config = dict(
    n_layer=18,
    d_model=640,
    n_head=10,
    n_kv_head=5,
    head_dim=64,
    d_mlp=2560,
    vocab_size=50257,
    activation='squared_relu',
    norm='rmsnorm',
    norm_place='pre',
    norm_eps=1e-06,
    positions='rope',
    rope_base=1020.0,
    rope_fraction=0.5,
    qk_norm=True,
    attn_scale=0.221,
    bias='none',
    tie_embeddings='early',
    parallel_block=True,
    extras=['some layers without attention', 'local attention windows', 'shifted keys', 'gated attention', 'a norm on each head', 'value embeddings', 'hashed n-gram embeddings', 'an embedding shortcut', 'learned residual scales', 'skips across layers', 'capped logits'],
    init='uniform',
    init_std_qkv=0.0143,
    init_std_o=0.0,
    init_std_up=0.0143,
    init_std_down=0.0,
    optimizer='muon_variant',
    lr=0.0104,
    lr_mult_down=0.7,
    lr_head=0.0106,
    warmup_steps=0,
    schedule='wsd',
    decay_fraction=0.731,
    decay_shape='sqrt',
    final_lr_fraction=0.05,
    batch_tokens=65536,
    seq_len=2048,
    doc_mask=True,
    train_tokens=898100000,
    steps=13704,
    dataset='wikipedia_en',
)
Each number is 128 + 24 x the weight over its row's rms, rounded and kept within 0 to 255. Layers, rows and columns count from 0. The size above them is the row's rms in percent of the matrix's.

# layer 12 MLP up, 2560x640, rms 0.0989, rows 2239-2291, columns 192-255
size [ 96 102  97  97  95 106  93  90  99 106 106  98  89  97  97 102 102 101  97  96 101 106  97 112  99 104  91 102 101  95 113  99  92 109 106  93 103 105 104 111  92 101  88  99  94  95 104 107  96 105 114 103  97]
[[141 125 105 108 137 114 138 162 126 150 104 129 112  96 135 198 111 131 134 126 153 142 110 131 129 149 149 119 134 120 127  96  98 145 107 120 142 111 104  98 120 104 156 136 140  96 133 148 104  72 124 150 131 124 169 128 146 128 146 156  83 152  99 135]
 [135 152 117 120 136 138 116 115 162 102 152 141 127 125 143 148 126 158 129 152 114  97 148 127 158 130 111  77 147  89 137 124 137 165 129 146 113 139  95 179 115 146 121 123  97 104 153 116 155 109 122 142 141 155 129 105 138 104 137 129 167 163 103 131]
 [130 136  89 124 103 105 143 149 117 145  97 115 137 141 146 107 149 115  86 131 103 128 148 100 119 137 136 117 114 106 131 151 178 109 101 152 102 161 137 103 120 151 138 143 106 131  80 119 106 168 137 124 107 184 168 112 100 124 133 127 125 125 154 141]
 [123 164  84 142 148 135 155 158 129  99 107 117 162  96 120 109 112 148 124 154 131 124 169  81 126 149 138 127  84 171 103 112 131 145  96 148 159 108 126 119  97 114 156 102 135  63 152 115 117  76 127 145 115  78 155 129 124 150 115 111  86 123 149 114]
 [111 146 106 126  63 147 126 139 135 104 124 105 115 159 130 142 112 126 140 109 128 116 108 185 136 140 114 165 159 142 118 101  98 123  70 181 120 147  78 144 131 126 142 118 132 115 141 135 101 142 115 120 131 119 113 129 131 155 128 123  97 143 163 131]
 [125 106 101 124  98 103 119 119 152 114 129 135 126 159 141 105 155  86 154 187 101 139 174 149 142 135 118 180 102 104 139 126 117 114 176 129 109 160 161 122 166  90 138 131 110 170  77 133 121 114 129 159 149 114  96 151 121 142 145 146 120  90 145 111]
 [131 166 137 139 103 130 135 108 137 141 167 146  65  80 135 132 156 192 145 117 115 155 162 110 150  87 123  64 108 149 156 146 146  96 147  74 117 145  98 115 121 132 139 144 129 141 116 124 129 116 134 111 127 109 156 109 157  86 140 161 125  97  95 101]
 [114 154  96 128  95  75  84 113 147  98 111 103 126 131 118  96 136 168 165 125 142 157 127  87  93 184 127 137 100 113  88 125 132 139 168  96 131  95 103  87 135 100 110 104 114 117 111 120 118 117 131 176 136 109  92 115  69 125 132 117 102  89 157 146]
 [165 153  86 142  91 144 153 127 116 120 162 141 111 163 115 140 153 108 118 141 154 131 141 111 112 116 130 101 116 128 133 136 130 122 136 135 119 155 148 145 148  97 154 151 157 156 153 106 164 134 155  70 118 131 140 112 123 157 149 142 111 145 107 149]
 [152 122 130 122 115 111 141 140 105 143 148 116 110 105 147 173 117 165 113 138 128 133 130 140  96  86 140 137 105 144 155 140 101 175 135 126  87 108 145  85 160  85 117 134 144 109 108 127 127 148 144 175 156 157 102 104 138 140 155 157 124 130 145 116]
 [161 162 135 122 165 136 139 139 129 145  96  98 120 116 154 108 148 114 133 120 123 114 150 113  84 149 154 155 143 115 206 145  98 141 128 126 138 136 125 126 168 113  92 124 132 105 124 115  74 133 116 130 162 111 128 126 167  91 144 153 169 118 113 119]
 [ 88 108 131 121 139 130 165 122 120 104  91 155 142 151 116 146 105 157 143  99 167 127 167 146 123  92 120 109  84 128 138  74 101  73 153  87 149 123 117 127  87 117  87 120 131 164 137 123  87 162  73  86  80 119 161 115 174 120 131 130 106 131 162 159]
 [130 129 126 139 146  92  93 113 124 126 193 129 177 120  87 145 131 136 171 128 117 142 156 137 108 143 101 128 141 120 115 117 166 116 134 116 170 135 129 154 125 141 127  95 142  96 115 130 139 117 114  98 121  81 106 116 171  91 123 139 162 107 118 137]
 [111 153 136 119 113 110 128 113 134 121 129 178 133 112 123 132 137 167 161 106 133 176  98 104 136 123 121 156 113 113  78 128 131 105 157 144 141  97 176 139 127 166 147 141 148 142 144 118 119  95 169  72 128 134 119 123 126  59 114 121 121 124 142 102]
 [151 158 144 111  96 129 104 175  96 154 128 179 139 118 157 130 117  99 146 120 112 127  97 121 154 117 118 137 144 168 123 137 125 122 155 129  85 164 141 107 131 138 133 117 102 135 122 143 173 115 142 119 157 151 132 126 168 120 163 115 123 119 190 121]
 [140 146 159 124 120 159  97 126 123 108 145 131 116 150  82 121 175 122 172 128 110 168 161 124 173 114  84 185 143 163 100 107 114 147 104 125 116 109 125 151 134 109 104  86 129 115 131 137 127 109 143 156 159 139 114  97  91 141 113 115 144  98  88 141]
 [133  97 145 113 143 136  30 157 124 131 116 173  77 131 136 159 142 112 154 182 133 142 138 154  92 132 143 125 173 111 163 129 104 142 175 129 138 152 122 132 114 113 179 106 129 120 130 120  72 143 101 129 131 113 106 129 128 119 129 143 134 173 124 112]
 [174  98 134 140 125 101 156 132 157 134 114 127 156 142 113 106 130  98  71 133  64  77 131 104 124 150 126 131  67 119 166 133 126 100 146 135 139 125 150 126  90 151 166 151 105 143 150 118 110 113 178  92 136 116  93 131 151 117 129 149 174 105 124 155]
 [114 107 125 144 130 150 137 111 171 110 130 174 110 141 139 128 123  86 108 160 152 112 147 149 109 148 166 134 134  90 164 186 136  67 141 113 124 108 121 120 165 113 113  97 148 156 194  76 133 110 118  93 109 109 129 124 134 146 127 140 130 160 140 131]
 [124 138 115  74 109 115 107 159 119 165 110 152 131 103 121 157  94 133 163 143 179 152 118 122 125 114  97 116 166 124 120 121 143 123 132 143 115 125 114 112 123 167 116  92 106 116 154 106 133 121 117 181 128 134 148 174 162 145 145 187 118  98  64 148]
 [126 135 146 110 139 122 143 139 116 121 123 106 140 155 119 131 129 148 104 127 149 132 123 160 187 117 125 126 141 119  95 173 113 134 125 154 159 111 152 114 134 146 118 102 107 167 139 131 124 115 167 135 117 119 148 129  90 110 149 103 108 123 169 105]
 [138 116 103 115 130 166  71  93 142 172 137 158 113 116 108  98 156 113 153 142 154 141 120 118 140 129 178 110 120 204 123  84 118 114 155 127 151 158 120 110 144 131 149 116 154 140 154 115 128 115 151 136 130 151 132 110 135 128 151 117 108  98 139 159]
 [156 134 115 136 139 132 129 125 144 119 142 152  60 167 112 121 161 142 129 128 123  76 142 171 181 151 175  85 101 162 115 147 111 138 116 134 152 149 137 138 146 152  93 123 160 111 154  79  75 150 116 138  84 123  86 155 121 121  95 134 119 103 137 139]
 [104 125 101 155 108 149 144 130 121 116 128 155 136 163 103 131 110 110  88 121 138 101 131 119 142 119 117 110 110 120 122 103 103 108 150 120 104 143 110 142 151 148 159 136 137 142 147  78 140 113 162 138 142 120 147 148  83  63 159 132 154 125 176 110]
 [137 137 126 129 185 124 132 124 121 154 145 152 152 121 168 130 146 147 119 102 151 124 136  95  86 130 135 138 112 119  94 121 135 119 136  98 126 174 149 119 112 145 122 136  85 157  74 144 107 137 151 145 144 140 177 123 119 116 127 111 132 143 102 117]
 [163 137 137 125 115 119 128 155 128 108 107 170 152 100 124 127 105 120 126 107 128 108 117 149 111 155  84 144 101 119 116  89 102 119 153 132 116 136 147 118 144 139 165 150 108  89 152 155 120 154 113 113 153 104 149 127 110 133 102 146 134 104 127 110]
 [106 174 151 162 152 139 130 126 120 118 134 111 121 122 145 132 104 128 104 151 107  73 112 115 142 138 109 114 176 129 162  97 147 153 121 144 124 121 120  77 104 115 121 139 130 127  92 156 113 131 122 140 126 101 136 167 130 149 112 141 163 140  96  95]
 [128 133 115 116 161 144 136 130 123 128 161 153 137 136 136 117  93 115 115 178 168 110 141 147 111 111 130  83 108 124 129 127 129 121 162 161  81  73 168 125 112 111 184 122 107 123  94 142 134 132 138  86 119 161 114 110 159 141 129 154 138 125  90 110]
 [127 117  87 120 102  89 108 167  90 141 117 175 137 126 136 150 118 150 141 134 134  83 127 130 132 143 111 109 135 154  93 120 144 128 124 159 166 144 126 142 115 104 108 132 157 142 169 116 105 112 140 153  89 154 116 125 141 111 153 107 100 150 120 147]
 [129 122  81  99 129 106 133 134 120 157  88 133 143 154 136 135 131 141 100 141 130 134 118 145 108 120 113 132 147  94 186 146  91  76 127 134 159 129  93 104 118 143 130 144  93 116 107 147 136  89 109 153 143 137 132 118 123 103 154  94 139 149 124 125]
 [157 184 135 168 160 104 159 137 112 141  73 194 116 107 161 139 119 105 125 133 140 155 116  62 100 135 120  98 133 106 119 144 155 172 113  73 104 131 133 111 120 199 131 159  96 151 105 116 150 140 135 124 128  88 146 124 101  89 121 191 133 133 156 154]
 [151 114 128 144 123  85 160 124 142  95 130  91 136 161 141 117 143 125 108 133 130  95  88 180 131 105 144 135 136 101 140 148 119 150 109 139  71 114 127  85 135 199  96 128 112  89 155  94 127 133  92 104  96 123 141 145 134 161 124 103 116 113 127  99]
 [116 169 124 121 132 106 125 120 110 131 124 167 147 101 148 144 147 109  96 141 128 107 153 110 122  81 135 126 145 115 130 154 109 119 118 137 119 103 149 131 200 123 118 128 146 117 133 144 145 136 132 149 154 138 132 109 155 117 134 118 148 140 130 143]
 [122 162 116 121 163 150  98 128 140 134 135 120 126 121 166 116 132 137 137 168  97 109 161 140 108 105 121 108 170 117 153 138  92 116 130 138 124 114 147 140 111 170 116 157 122 127 111  98 109 159 143 144 114 112 142 161 178 131 144 113 148 107 145 109]
 [154 133 123 121 108  91 129 105 151 140  76 131 142  92 155 155  84 104 140 188 119 125 156 144 109 154 126 143 129 149 139  96 119 181 144 121 136 120 140 117 138 208 122 121 139 132 116 165 101 133 166 143 158 112 154  98 148  82 151 142 112 141 110 109]
 [ 93 152 167 117  82 156 128 135 127 113  94 127 101 114 121 145 158 125 124 108 118 112 111 181 123 143 150 140 138  97 123  96 139 129 109 143  82  58 129 110 116  95 158 113 120 130 122 124  97 128 140 167 132  79 113 114 174 104 140 108 123 139 131 167]
 [141 124 119  99 159 124 147 149 111  80 101 106 111 137 128 133 100 138 190 140 100  74 115  95  92 111 167 136 119 104 168 155  97 154 182 115 142 127 147 121 130 111 175 139 151 115 161 101 105  79 109  99  82 122 162  88  80 151 162 142 150 115 145 123]
 [103 155 158 136 137 153 135 133 126 142 116 146 122 154 141 120 162  83 117 176 113 111  98 158 147 151  84 108 132 108 175 145 119 135 118 133 168 141 113 147 191 117 165 135 122 116 154  95  99  85 171 156 135 139 125 131 138 141 129 127 171 118 146 134]
 [158 152  88 135 135 138 131 118 107 137 157 140  94 150 125 114 135 133 117 135 102 122 162 100 145 106 147  90 116 140 122 135 133 132 138 157 125 111 142 113 127 102 125 127 135 140 136  96 128 122 180  90 161 150 118  70 124 130 119 184 155  94 173 128]
 [122 131 121 127 138 107 103 157 135 116 115  80 125 141 157 148 166  94 126 145 113 120  85 106 130 160 124 142 133 105 143 166 146 118 140 140 127 117 144 127 123 171 125 147 176 113 145 128 120 139 143 116 178 134  93 174 131 128 102 122 139  99 119 152]
 [107 123  95 131 165 127  96 134 102 143 150 102  60 113 108 188 135  94 181 129 120 124 166 101 176 115 115 110 100 119 121 102 153 149 120 117  85 115  89 170 106 143 135 139  89 108  97 112 146 105 118 166 139 133 134 119 146 121 166 129 149 189 132 123]
 [133 129 116 109 105 123 121 165 142 137 103 151  78 102 146 169 101 151 134 146 102 145 141 109  61 122 137 102 111 117 137 110 109 118 110 138  93 114 141 145 136 161 124 130 119 148 168 100  96 150 116 162 133 133 135  87 192 108 142 159 166  97 116 124]
 [136  91 114 156 116 158 166 149 124 140 187 129 101 164 121 109 176 135 128 105 136  71 125 146 142 137 170 137 128 166 142 160 154 149 154 128 110 133 149 123 116 121 127 109 165  83  94 144 130 105 150 148 122 141 115 131 150 122  92  93 150 135 148 138]
 [ 89 171 130 140 149 151 105 125 138 159 161 115 147 134 134 130 121 133 124 149 154 128 157 137 127 111 121 129 118 156 141 106 146 160 125 143 127 153 124 107  89 139 133 114  98  90 125 137 123 165 151 130 121 122 130 109 119 115 105 150 125  96 122 144]
 [117 103 145 100 120 113 142 109 112 153 162 126 113 128 132 135 131 142 132 103 154 146 146 111 130 133 133 116 119 127 114 135 180 133 158 125 143 100 120  94 140 186 115 126 157 112  88 148 115 105  92 116 150 143 132 124 114  85 129 100  90 101 120  98]
 [118 116 143 122 146 150 120 141  89 134 131 175 155 112 152 131 137 136 105 115 128 133 149 125  96 133 104 122 146 137 142 136  74 124 125 132 105 111 146 117 100  99 110  87 154 134 110 150 143 144 133  94 111 125 148 124  90  87 123 112 141 110 134 134]
 [146 132 112 147  95 132 102 137 124 150 115 122 150 131 124 130 125 135 117 131 137 127 117 125 134  95 164 118 160  99 121 143 100 127 104 120 105 140 153 120 110 169 117  92 108 116 112 129 113 113 133 166 133 116 120 121  77 117 169 148 117 143 138 133]
 [119 134  90  99 131 103 136 130 124 114 154 127 115 132 117 133 122 164 119 113 145 158 147 116  95 129 133 110 127 145 106  50 179 128 172 164  60 128 157 111 100 137 108 143 127 129 113 108 131 100 169 113 151 115 112 125  90 105 109 125 146 139 129 175]
 [150  95 103 106 162 139 157 101 150 138 138 169 130 144 110 117 151 118 155 127 137 132 110 138 113 128 178 132  89 141 107 106 103 120 144 146 143 137 124 141 116 105 126 102 100 132 108  91 117 132 123 124 153 105 155 110 112 121 169 138 121 139  93 135]
 [146  99 166 178  99 118 142 140 116 130  96 111 163 153 138 119 132 162 115 168  97 152 125 132  51 132 154 141 104 109 116 104 122 117 112 108 114 141 150 115 116 122 183 124 158 152 105 126 158 136  85 157 185 168 176 120 106 124 129 120 105 103 194 120]
 [133 142 139  89 153 114 120 126 125  93 103 113 124  98 127 109 133 127 117 111 117 107 119 123 162 101 153 106 114 130 148 115 112 129 134 133 131 127 188 130 125 142 101 113 181 119 111 134 166 150 134 156 128 121 114 144 151 116  90 139 153 122  93 156]
 [126 118 131 118  97 139 124 118 177 141 154  99 142 116 134 123 102  60 102  70 177 126 117 105 150 141 142 134 136 127 151  87 160  97 131 148 114 142 175 132  98 102 144 156 126 111 112 118  82 128 146 133 142 102 117 124 124 151 130 162 105  92 105 119]
 [128 146 146 123 144 149 141 118 144 157 186 117 138 116 152 135 135 123 105 108 150 124 157 131 109 142 144 134  95  91 140 100  92 129 125 155 111 153 111 135 123 130 135 117  86 133 125  98 106  98 187 162 138  84 159 127 121 109 155 147 152 139 126 107]]
# layer 12 MLP down (transposed), 2560x640, rms 0.0359, rows 2239-2290, columns 192-255
size [ 95  98  90  96  92 100  96  95 102 103 104  99  98  99 100 102 103  94 101 102  95 100 102 107  97 100  84 100 106 100 103  96  99 106 108 102 105  99  93 110  98 104  93 103 101  90 103  98 104 107 105  96]
[[125 135 136 136  89 134 152 111 168 142 169  63 124 126 130 127  91  85 137 175 118 159 136 111 142 140 121 127 162 105  85 121 135 125 149 141 112  72 107 152 124 123 152 115 152 119 125 109 115 131 169 160 111 158 143 159 164 133 118 208 150  76 133 133]
 [101 145 183 106 114 136 111 132 130 139 143 136 148 118 109 110 176 136 107 154 171 123 157 194  93 129 199 139 139 122 115 138  83 136 180 136 151 145 125 103 157 162 119 130 179 138 135 107 138  95 118 167 126 120 133 145  96 126 133 105 106 139 155 142]
 [134 161 110 116 136 125 136  96 175 120 145 116 135 134 117  90 117 134 105 123 125 112 127 106 164 163  59 146 160 140 140 150 138 111  89 124 131 147 129 114 121 179 100 172 154 128 110 120 123 140 156 115  84 143 137 101 135 111 177 107 148 124  61 128]
 [131 122 114 145 115 158  83 147 146 152 145 144 167  99 103 158 105  62 147 116 136 182 147 108 132 128 130 101 128 103 109 118 125 103 138 123 165 121 165 140  94 132  94 130 108 102 171 160  88 107 165 125 148 152  57 175 109 148 137 158 160 115 138 163]
 [ 97 117 106 124 159 150 103 102 152 148  88 183  76 159 108 129 134 111 129 113 127 110 162 123 158  77 134 116 157 141 121 137 120 103 142  80 148 128  92  79 141 157 130 113 125 120 138 153 116 121 147 127 155 126 159 150 114 108 161 137 131  97 119 115]
 [101 134 116 135 102 110 127 132 155  96 155 160 154  78  91 115 136 133 148  94 155 127 135 154 104 134 121 102 166 162 107  97 119 106 165  62  93  89 123 125 120 133 151 150 123 173 186 160 140 140 118 156 104  94 150 121 135 143 112 110 138  92 128 139]
 [ 88  94 137 120 103 154 144 111 134 119 127 155 117  98  88 145 124 103 141 129  96 134 158 139 128 103 118 119 120 171 174 126 107 133 102 140  99 174 125  84 111 132 146 134 159 157 115 141 107  77  94 154 162 119 144 124 144 134 144 111 102 113 140 142]
 [142 159 107 130 150 169  96 133 123  89 154 157 121 149 161 122 156 100 121 166 138 120 115 129 106 125 135 153 156 118  65 117 146 115 138 155 116 168 140 108  98  96 102 125 151 131 123 169 120 130 155 112 155 154 110 147  69 156 111 117 118 114 104 175]
 [ 90 111 125 174 141 144 150 142 133  99 134 106 128 156 131 110 132 115 190 130 121 159 118 121 117 122 132 146 121  65 118 134 149 157 105 111 114 154 161 181 105 128 165 170 144 151 126 104 138 123 144 155 116 134  85 132  74  95 115 125 134 104 135 134]
 [142 130 120 118 114 146 118  93 100 108 131 135 100  92 103 115 135 118 139 138  98 150 122  55  93 139 115 106  92 129 112 133 108 142 152 144 140 101 154 124 102 130  60 187 164 100 163 139 136 149 122 104 136 162 131 164 147 142 130 126 112 158 138  79]
 [138 121 120  97 164 111 143 154 129 165 160 147 171 147 127 140 125 115  79  87 104 136 154 126 113 106 110 140 126 118 136 131 121  94 108 110 106 150 147 109 117 152 110 130 150 152 160 112 128 121 149 129 137 166 126 138 117 135 129 135 130 135  83 106]
 [113 116 115 143  98 106 169 102 153 159 132 169 107 152 166 140 150 132 175 125  83 108 143  62  92 163 120 141 107 121 160 119 147 136 146 129 144  95 141 110  83 143 106 145 109 114 119 119  95 128  98 185 119 126 106 119 149 129 147 142 110 130 112 148]
 [138 128 159 144 155 136  75 126 154 155 122  95 115 138 139 139 162 121 108 145 150 132 133  84 112 121 108 130 131 133 118 149 255 116 128 137 129  76 110 149 156 118 135 169 124 140 143 157 123 108 192 103 129 131 129 104 142 155 113 140 117 161 152 103]
 [153 113 111 169 142 142 134 111 122 168 165 139 136 140 160 141 108 129  67 154 123 118 134  88 137 133 160 126 129 132 164 130 176 127 118 103 138 137 124 143 144 104 104 131 135 102 148 122 116 140 124 122 116 117 129  88  99 182 132 122 107 123 118  96]
 [ 91 113 115 125 132 113 104 138 124 148 141 106 121  79 131 112 137 111 161 110 103 105 125 142  83 154 114 116 168 144 128 169 118 122 159 171 126 146 127 103 129 129 112  86 112 153 128  86 113  96 128 120 137 161 143 129  91 128 107 164  79  94 126 109]
 [113 148  65 150 165 120  75 130  67 166 174 138 124 113  96 136 136 141 142 109 137 124 133 159 115 136 118 128 129 127 131 129 102 165 116 141  89 185 125  83 150 154 150 127 160 126 172 123 145 109 109 131 154 182 108 140 140 166 109 165 140 119 141 150]
 [145 147 157 139 125 119 112  86 119 161 146 120 135 161 125 134 152 168  98 169 130 124 141 156 146 151 120 152 136 113 110 127 118 147 122  69 124 135 105 123 116  87 141 112 133 159 110  94 112 153 162 133 163 121 120 160 120  90 131 140 130 134 113 140]
 [ 89 148 132 181 102 103 152 127 196 103 129 145 103 130 139 154 105 144 124 102 137 116 103 117 126 122 144 102 155 100 145 107 208 160 103 135 150 128 155 120 126 137 109  86  99  93  89 140 105  98 157 121 129 119 131 105 124 156 125  72 141 117 152 130]
 [129 179 125 119 122 131 118 111 119 152 130 124 153  92 132 146 166 155 117 128  85 133 141 174 138 120 145 168 133 119  89 162  98 110 111  73 127 101 134 122 146 162  68 128 146  65 137 101  98 123 148 164 137 123 144 108 133 104 169  98 133 142  78 129]
 [177 108 127 124 103 167 141 121 146 138 112 136  95 124 136 123 152 138 153  92  94 121 160 118 117 163 147 112  81 120  44 149 128 104 108 113 100 161 168 133 107 108 144 146 150 119 108 128 101 105 146 133 143 146  87 130 102 131 139 132  98 112 122  86]
 [125  97 171 139  90 141  94 141 137 138 135 104 114 111 119 111 137 115 127 107 126 109  78 122 106 147 166 109 133 129 113 111 117 142 144 109  31 136  95  96 144 130  82 125 113 139 165 111 146 155 138 145 177 118 170 108 111 123 102 136 112 116 143  78]
 [ 90 146 144 104 122 116 114 117 141 162 156 118  75  96 133 109 140 136 127 118 111 132 100  95 118 121 157 121 182 117 103 126 124 137 149 153 109 123 136 135 130 136 159  98 155 167 139  77 105 157 123 135 167 109 112 103 154  89 164 152 128 110 123 114]
 [128 128 122 103 118  92 175 123  91 108 131 137 129 124 140 130 120 137 130 146 158 139  75  98 140 177 139 160 103 108 149 136 129 160 128 139 138 124 152 142 147 105 145 127 136  95 180 133  53 122 149  75 128  84 149 149 112 161 169 150 139 210 152 131]
 [100 117 174 140 146 155 126 162 147 130  98 117 163 124 139 135 150 174 136 163 110 143 166 112 116 136 123 104 138  82 157  92 108 113 145 128 149 133 139  96 131 160 138 147 115 117 137 161 141 121 156 120 142 115 159  98 124 109 132 128 154 128 118  97]
 [ 98  81 131 129  90  96 116 143 134 113 145  88 121 152 126 142 121 142  93 205 161 181 106 129 143 135 120 174 108 157 104 128 138  75 157 152 146 143 116 186 166 121 116 105 142 124 101  79 171  75 103 154 125  82 123 130 136 144  97 141 113 109 161  95]
 [180 167 133 141 128 106 126  94 121 121 126  99 156 104 181  70 130 134 153 125 128 124 133  98 125 118 151  93 166  96 131 132 126 118 169  92 153 114 123 115 159 132 133 120 126 133 122 113 138 155 118 114 137 141 105 138 135 194 129 150 160 111 132 186]
 [107 159 120 135 121  68 105 145 161 137  87 146 101 122 147 118  70 130 119 109 133 149 127 143 101 143 143 137 116 108 138 159 178 113 151  94 126 136  97 162 138 146 129 113 139 135 128 132 143 122 124 177 116 152 125 110 131 109 148 134 132 111 124 155]
 [175 140 153 134 123 183  83 128 123 117 162 141 145 107  98 134 132 159 184 141 134 129 179 172 125 141 170 136 138 100 138 156 155 135 131 122 178 129 102 118 134 142 104 147 164 141 121 158 133 151 127 128 144 139 117 154 119 137 119 112 138 105 170 131]
 [138 158 126 103 124 138 165  98 132 142 137 136 104  86  95  87 150 124 115 125 157 161 146 112 115 108 100 156 121 118 108 192 137 141 133 132  89 152 106 140 116 162 105 123 148 114 133 144 121  89  90 131 176 121 185 138 147 113 109 106 114 120  68 137]
 [ 89 104 105 139 171 103 118 112 148 127 130 192 121 104 128 107 139 108 145 133 109 148 130 132 141 169  92 129 108 116 123 118 119 111 139 151 149 110 167 147 126 110 128 141 149  94  76 129 138  67 147 145 122 143 148 141 118 120 142 113 157 103 132 114]
 [ 87 132 118 117 113 102 149 155 140 109 118 128 115 133 129 113  81  93 159 119 187  86 108 143 124 134  54 161 137 101 152 110 155 119 102 122 120 131 129  65 122 180 124 120 131 133 118  81  94 175 150 126 109 130 111 105 122  86  81 120 140 130 146 125]
 [134 116 157 120 153  99 170  99  88  87 143 121 136 128 123 164 148 181  92 133 141  70 150 167 149  80 120 138 169 150 134 117  98 106 125 143 152 138  63 138 103 148 132 136 117 160  95 131  77 125 119 111 139 157 120 119 145 126  88 141 109  98  98 114]
 [126 166 120 131 159  75 123 152 135 180 140 154 114 123 157 140 128 130 105 141 100  89 160  75 135  99 157 156 129 155 128 170 132 114 145 111 104 118 134 131 134 129 126  92 120 125 114 124 151  87  95  74 131 153 143 100 120 143 202 108 114 142 158 125]
 [154 172  90 121 135 130 162 121 107  93  90  92 104 187 133 111 110 139 163 154 125  79 116 106  90 132 108 163 123 118 150  90  89 133 119 144  93  92 115 103 135  75 129 135 127 117 134 128  86 133 148 138 155 151 117 116 132 121 131 114 144 108 104 169]
 [135 148 128 114 132 112 127 124 106 113 131 102 100 129 123 126 180 157 112 119 114 115 126  94 131 138 108 146 109 175 103 154 147 128 122 139 129 127 127 109 158 153 115 117 119 206  97 108 128 141 152 158 168 137  90 147  95 142 148 150 124 128  92 124]
 [108  95 104  99  93 168 164 143 142  76 152  85 144 113 138  93 131 120 164 148 127  90 127 156 126 122 117 106 190 120 183  70 132 142 107 150 129 158 139  99 120 106 125 115 101 165 123 134  94 147 122 125 140 105 113 133 130  95 106 102 141  94 127 123]
 [126 133 127 110 153  95  89 113 163 150 131 177 154 120 152 152 139 147 135 124 140 127 171 152 125 150 164  96 128 111 111 114  84 159 104 131 139 176 138 116 132 133 152 143  95 126  76 134  99 177 166 142 177 142 113  92 104 134 141 171 114 140 103 144]
 [ 63 165 147 111  98 108  75 130 126 134 129 108 119 115 129 134 123 125 105 174 121 101 100 150  96 115 108 110 115 127 169 122  80 165 102 115  95 132 100  71 119 154 147 136 107 162 110 109 107 144 211 129 165 136 141 105 113 104 119 133 128 126 130 121]
 [117 152 129 161 171 124 132 103 117 127 145 116 132 122 109 116 129 162 110 113  89 150  97  99 124 167 155 129 144 123 132 122 146 133 137 147 108 134 130 101 120  83 149 116 153 149 125 113 160 145 137 145  87 110  78 147 126 159 131 110 123 109 153 140]
 [148 118 127 143 174 105 132 130 104 116 146 126 125 103 111 150 160 129 140 136 117 139 121 140 110 150 126 133 136 126 143 127 110 120 164 128 100 126 155 146 132 119  92 136 163 139 117 107 147 106 163 141 164 104 130 120 141  96 130 130 133 143 130 142]
 [137 154 110 109 100 125 128 139 118 118 124 163 100 137 118 119 109 145 144 180 140 145 176 155 107 129 112 128 146 118 130 130 128 146 109 147  62 131 126 111 133 130 154 133 139 110 134 122  84 147 163 167 147 137 135 119 161 111 163 155 124 153 125 128]
 [138 124 131 141 139 138 126 121 112 120 127 116 147  99  89 115 128 111 142 129 120 116 131 138 115 140 162  91 103 142 121  95 165 146 100 150 115  93 149 137 145 147  78 165 153 143 108 167 120 100 136 192 117 109 103 115 144 156 112  92  99  88 137 139]
 [147 112 161 116 157 102 150 100 116 101  77 138  93 154 109 139  77 140 147 123 131 137  97 136 126 118 123  88 121 117 152  96 135 109 110 163 122 117  99 132 108  90 109 126 119 154 102 132  91 160 161 137 160  94  95 121 142 126 148 117 113 137  90 145]
 [108 108 129 127 108 129  78 113  70 132 108 128 145 107 141 135  91 154 151 108 111 118 126 129 137 126 115 161 129 154 117 140 177 112  98 146 161 132  84 140 121 143 100 123 111 140 104 149 141  79 120 121 119  92  97 111 117 132 129 129 154 119 111  49]
 [119 136 104 164 134 168 103 159 161 166 129 125 143 175 122 126 157 147 136 143 124 114  97 158 101 147 102 105 117 141  84 132 163 116 191 136 131 115 126 102 142  97 132  88 137 104 111  77 116 152 141 136 137 148 151 130  82 112 138 115 104 136 117 112]
 [148 130 161 122 106  95  96 143  66 106 126 114 107 132 138 157 133 157 120 151 151  84 128 106 142 130 161 126 102 111 114 103 101 127 112 118 163 135 170 151  98 114 159 134 116 143 133 143 118 163 117  91 111  98  94 129  65 133 116 128 131 171 140 116]
 [165  89 172 119 133 121 132 150 112 139 114 144  78 117 143 122 138  85 167 133 146 168 112 122 146 103 152 103 133  96  94 135 181 106 126 133 178 178 135  98 145 133 134 114 151  98 130 126 102 112 147 149 120 149 145 127 109 165 134 123 103 186 117 142]
 [140 186 167 131 156 184 154 110 153 106 130 130 133 102 128 127 146 103 171  98 109 176 116 131 122 144  92 122  88 153 112 110 124 163 109 129 138 136  78 159 144 113 113 148 124 188  93 147  83 120 123  91 145 116 111 147 123 172 121 164 152 122 121 134]
 [ 96 127 126 130 135 102 149 151 149 100 113 107 164 131 141  92 112 101 123 156 108  96 105 117 141 104 142 180 135 114 165 119 122 141 144 146 145 120 108 184 179 105 117 137 103 117  97  60 113 136 159 109 143 142 116 134 102 126 108 131  70 175 110 105]
 [187 109 146 123 150 162 116 149 124 125 119 131 144 155 127  66 123 119 133  91 135 149 128 134 136  94  94 156 145  92 151 139 147 108 133 154 146 122 113 132 159 130 148 156 128 141 131 101 120 146  97 134 102  97 100 124 135  93 119 123 129 133 131 127]
 [167 126 116 172  88 146 166 146  95 123  93 123 157 143 114 150 135 120 100 123 138 142  95 113 136 128 158  76  99 159  90 151 142 120 100 106  91 117 110  81 177 107 155  96 161 139 165  92 128 201 158  90 143 107 133 146 109 122 128 105 126 161 121 120]
 [109 150 122 149 129 128 129 147 106 127 123 139 133 184 167 125 115  99 156 154 145 123 181 127 147 106 105  98 128 135 102  91 125  96 128 147 134 177 108 111 102 110 131 122 132 136 135 148 121 143 134 101 163  93 174 132  68 141 113 164 146 149 144 140]]